Part of a small language model's weights.
Size: 15 layers, 2 heads of 32 (1 for keys and values), vocabulary 16384, 4.53M parameters.
Each number is 500 + 40 x the weight over its row's rms, rounded and kept within 0 to 999. Layers, rows and columns count from 0. Numbers have three digits each. The size before them is the row's rms in percent of the matrix's.

# down: layer 8 MLP down (transposed), 384x96, rms 0.32, rows 193-218, columns 48-95
# up: layer 8 MLP up, 384x96, rms 0.241, rows 194-219, columns 48-95
down193 100:501571469475496553503476546572449518479540466524475499507498510510540460502432462390550543502478473544512479488485552497438472530460517488503563
up194 099:598495499503502523425492477488490486482494504520505448533474537502486475548534463531457573566534507517448480436532515503513435476473526443505458
down194 096:526468524508554502572384549484500506515486559511496550447455533510575526594540485519521535525467504545551459463553479529525526492534550541461503
up195 102:501515521520480554536515420504434519495477525506462489478531555446491543462485488455528529470493533500485498529515491538536557541511445544463563
down195 105:479428552506489507486487414442506571484464440517533489536519494529417494548495519552590490508464497442473540449550541476418476512488512511457457
up196 083:509595476471501557467455456492588503448476490525537464450467485485463491498492452554491522486554510495477543528551520507493561531393506528504467
down196 092:512471553479546448507517475477516609553537480470409541446537513471528437452531475529482515528463479474468495451486544558475493540620423521535546
up197 101:572542510524502462490428492514534501430438442572473508557451544467419548426528502528484502509464518508498435553443470514492396545447516493557499
down197 093:544450576504508485485528475499555445461496477589470485498486497484488458452492411585514520484449462516497457481437467461498486522455498549514486
up198 106:511539534495481446518484516442509498540492554510490462499518499453462508464537456463552458526510506474488436561446450450455479486499553383485593
down198 102:474515475416524449452496482470425528499494556514541505500564478461419469459620562466503398450458541478513412555482456508448511502474459427491464
up199 123:585453550516516536485503477508474470516540590467518508503461448558500453539569474489585429442512478514602499496489504468502466489530482529503478
down199 124:505505531493519470568459477442504492397533535531493526477502431525504520530460440509541540544593443449534480499492509512459471513552504516493597
up200 104:518496462456488534478509516504494445509452505515454500502450561432445522492549518625478468494481450459437459537513551537485465481505510507594498
down200 093:530424557529514569540426534495492490435547467533472469497496468458501488504440539582478493422558529475461498485504584524530494525510488553531478
up201 089:460549462481480472440487514479487453546421443509455442573496495483442463427490513504443407487505515537476521460481445530487482494461513553539512
down201 102:491523554538489521494455493562481503565469468542467388507581525493413471486478479495498511545539503507504488524499528438435501614478513512558504
up202 090:522606488534468532496526510516485508457548501555553490467537525457448522470545475553536469519545530584486507486545471545467532463497563458531467
down202 100:526442502533495423561589484465539494510561465476495525527488507538486500503447543538576457522546570495448546520489481475534526495602488507467552
up203 105:552518465505464503578483505502544543539540541516490454411514522534532456481501449458558553465421478527577491508520549526487477506465540431475417
down203 100:508475461484518482455428463464484518508556529535506518514463491455503489486531524484544442586531545398504543490468492445520547509515486601545468
up204 095:531469515522537479487485478527522527546484443483518521499543473495547473554461391539520461468437484466436518508434542517543534484533519531557561
down204 092:437493507509476474493488468441483470522498498533530495456476538450545477546496540519467432553513532554438479612527424515512478549482494521466507
up205 101:541541501485480562474485495560498510446535462467521479484471467460472442491506517552535518535536548564514493476601504583559516548462498465460481
down205 101:487473445415482530495471496471475500526429470572542568448441492501393511502603510552506470559430530518489506503553458521555487529573512513507507
up206 091:519425471600472464494553566455514533539534520502566447576487464500490461508509386484481549506565476519510483533472495507469507526517431503504445
down206 092:549434524527537480528463480550485426461480533484526433513477559508520519482478608547498517541547466499488512372532503530526581509472516553490492
up207 083:566547449532589460496483564521496508468523468457482432579535530440459505481546496476505516591533436421533510545536469472439492489458576520502518
down207 089:444524548539391515521472427531540529553495502515471482519500488547469510479542496498565527477498533439493552531507485565567526468625507473480490
up208 095:533491443492504480469536516526554499541561539481545531577592491451518484455515463452500498510505488562548458546448473385547481396515502506486521
down208 102:510530494426457513526502476453505460510455496527447517477399452547489491531466500571513517543511587488522571532575479568540483490487524439488490
up209 092:519519459547425451472554554532536515521464442470454518462517493511519509485554440539493519491509484506465531544517500421575521480477531450498564
down209 109:521492508541570465539529469473528502490561454456488488552524602506486539483531511482509504606505506449506467529471526501429453528494542507511477
up210 101:520493489505559495441439473511557474532540474539535491430451494451437578502531476489458575570505468524480465528500544469445448499469489416557478
down210 090:454461502551523464416558470489547463459493580494504538482509493562523464471511553503488498451507431476501531472440501493523497515502481538463488
up211 094:513543534569454481492502481460481411458583554463462528559485523531502549453453520464454540399522510497471538509517582538456439443458589507480513
down211 111:518538485595479489448542491520408428527580526461528515567570474467509430520488436529475504492502473447531494413522542530532495498503545442457469
up212 106:571544501480481468488555507418510543522512551504497530558583500544468453480481473498501469538501547522443489450502423536534439465507516557477464
down212 102:527443544501537465539477520506547502455468442495455553476522518432436459468544391498504461464537426563487515460507576446504545453482551427564483
up213 090:457501461461553475556529484501468435513585492448499541471519464461442548561522568488536459486512539520500561539512424439576500523510519532525481
down213 103:564453502475566454514540483518492494509503526481558564525496404460478491559521528525526454521534512505486513463473453449445513551411461541523481
up214 105:500573458486518506580499530524523489474509492494554536560449452522508549478540489481524542537582455508519451511438569496539547465525492515570487
down214 107:545489467419458560573455512559451460530537539556500530442491571459414431553549492542533497456475464479435515460545525481463519525487492542482479
up215 113:551475467494504515520568481462566468490602536533479465529546473527427491527516479440502509491465501586493523475459499448510456468444441512506414
down215 108:480507539553459494527447537470501491489479453530517565487465463478596471460525547447547540488505457527390499488536561513515451516470459565472527
up216 091:480508498524463443479438487448528495579515537499506551510489537502506498485523511483490460497492533465459462488498470581601449523416558485460443
down216 113:484505484493497402460496528528423542489550528508531506507405542493509494503520414475499487515449471483544515480494481507477505473420444441505497
up217 109:475478472570488522537488474572529528494448562509508437499432555497516486467502489542465427459583507448417446513506500474459402505490520450495479
down217 100:476472563530558449484499436525567509506475533507465479526495438476549465560470427549461468458579518441467520570537484472522485498506462529523492
up218 095:499521414491451494521498502531481601483453480432541512477455446489501549527448483441581460538495498454505489524451511483472482478486562454498453
down218 092:475482469436482603575496467506530457531438526501481500507426517530467470546529499512547560474519479476461496520557528577470572487515488543479472
up219 109:450499497464413493549469468453502506603518493487519451494483579400450550530518509495548514499515474544590486496505493450445467488502497452484583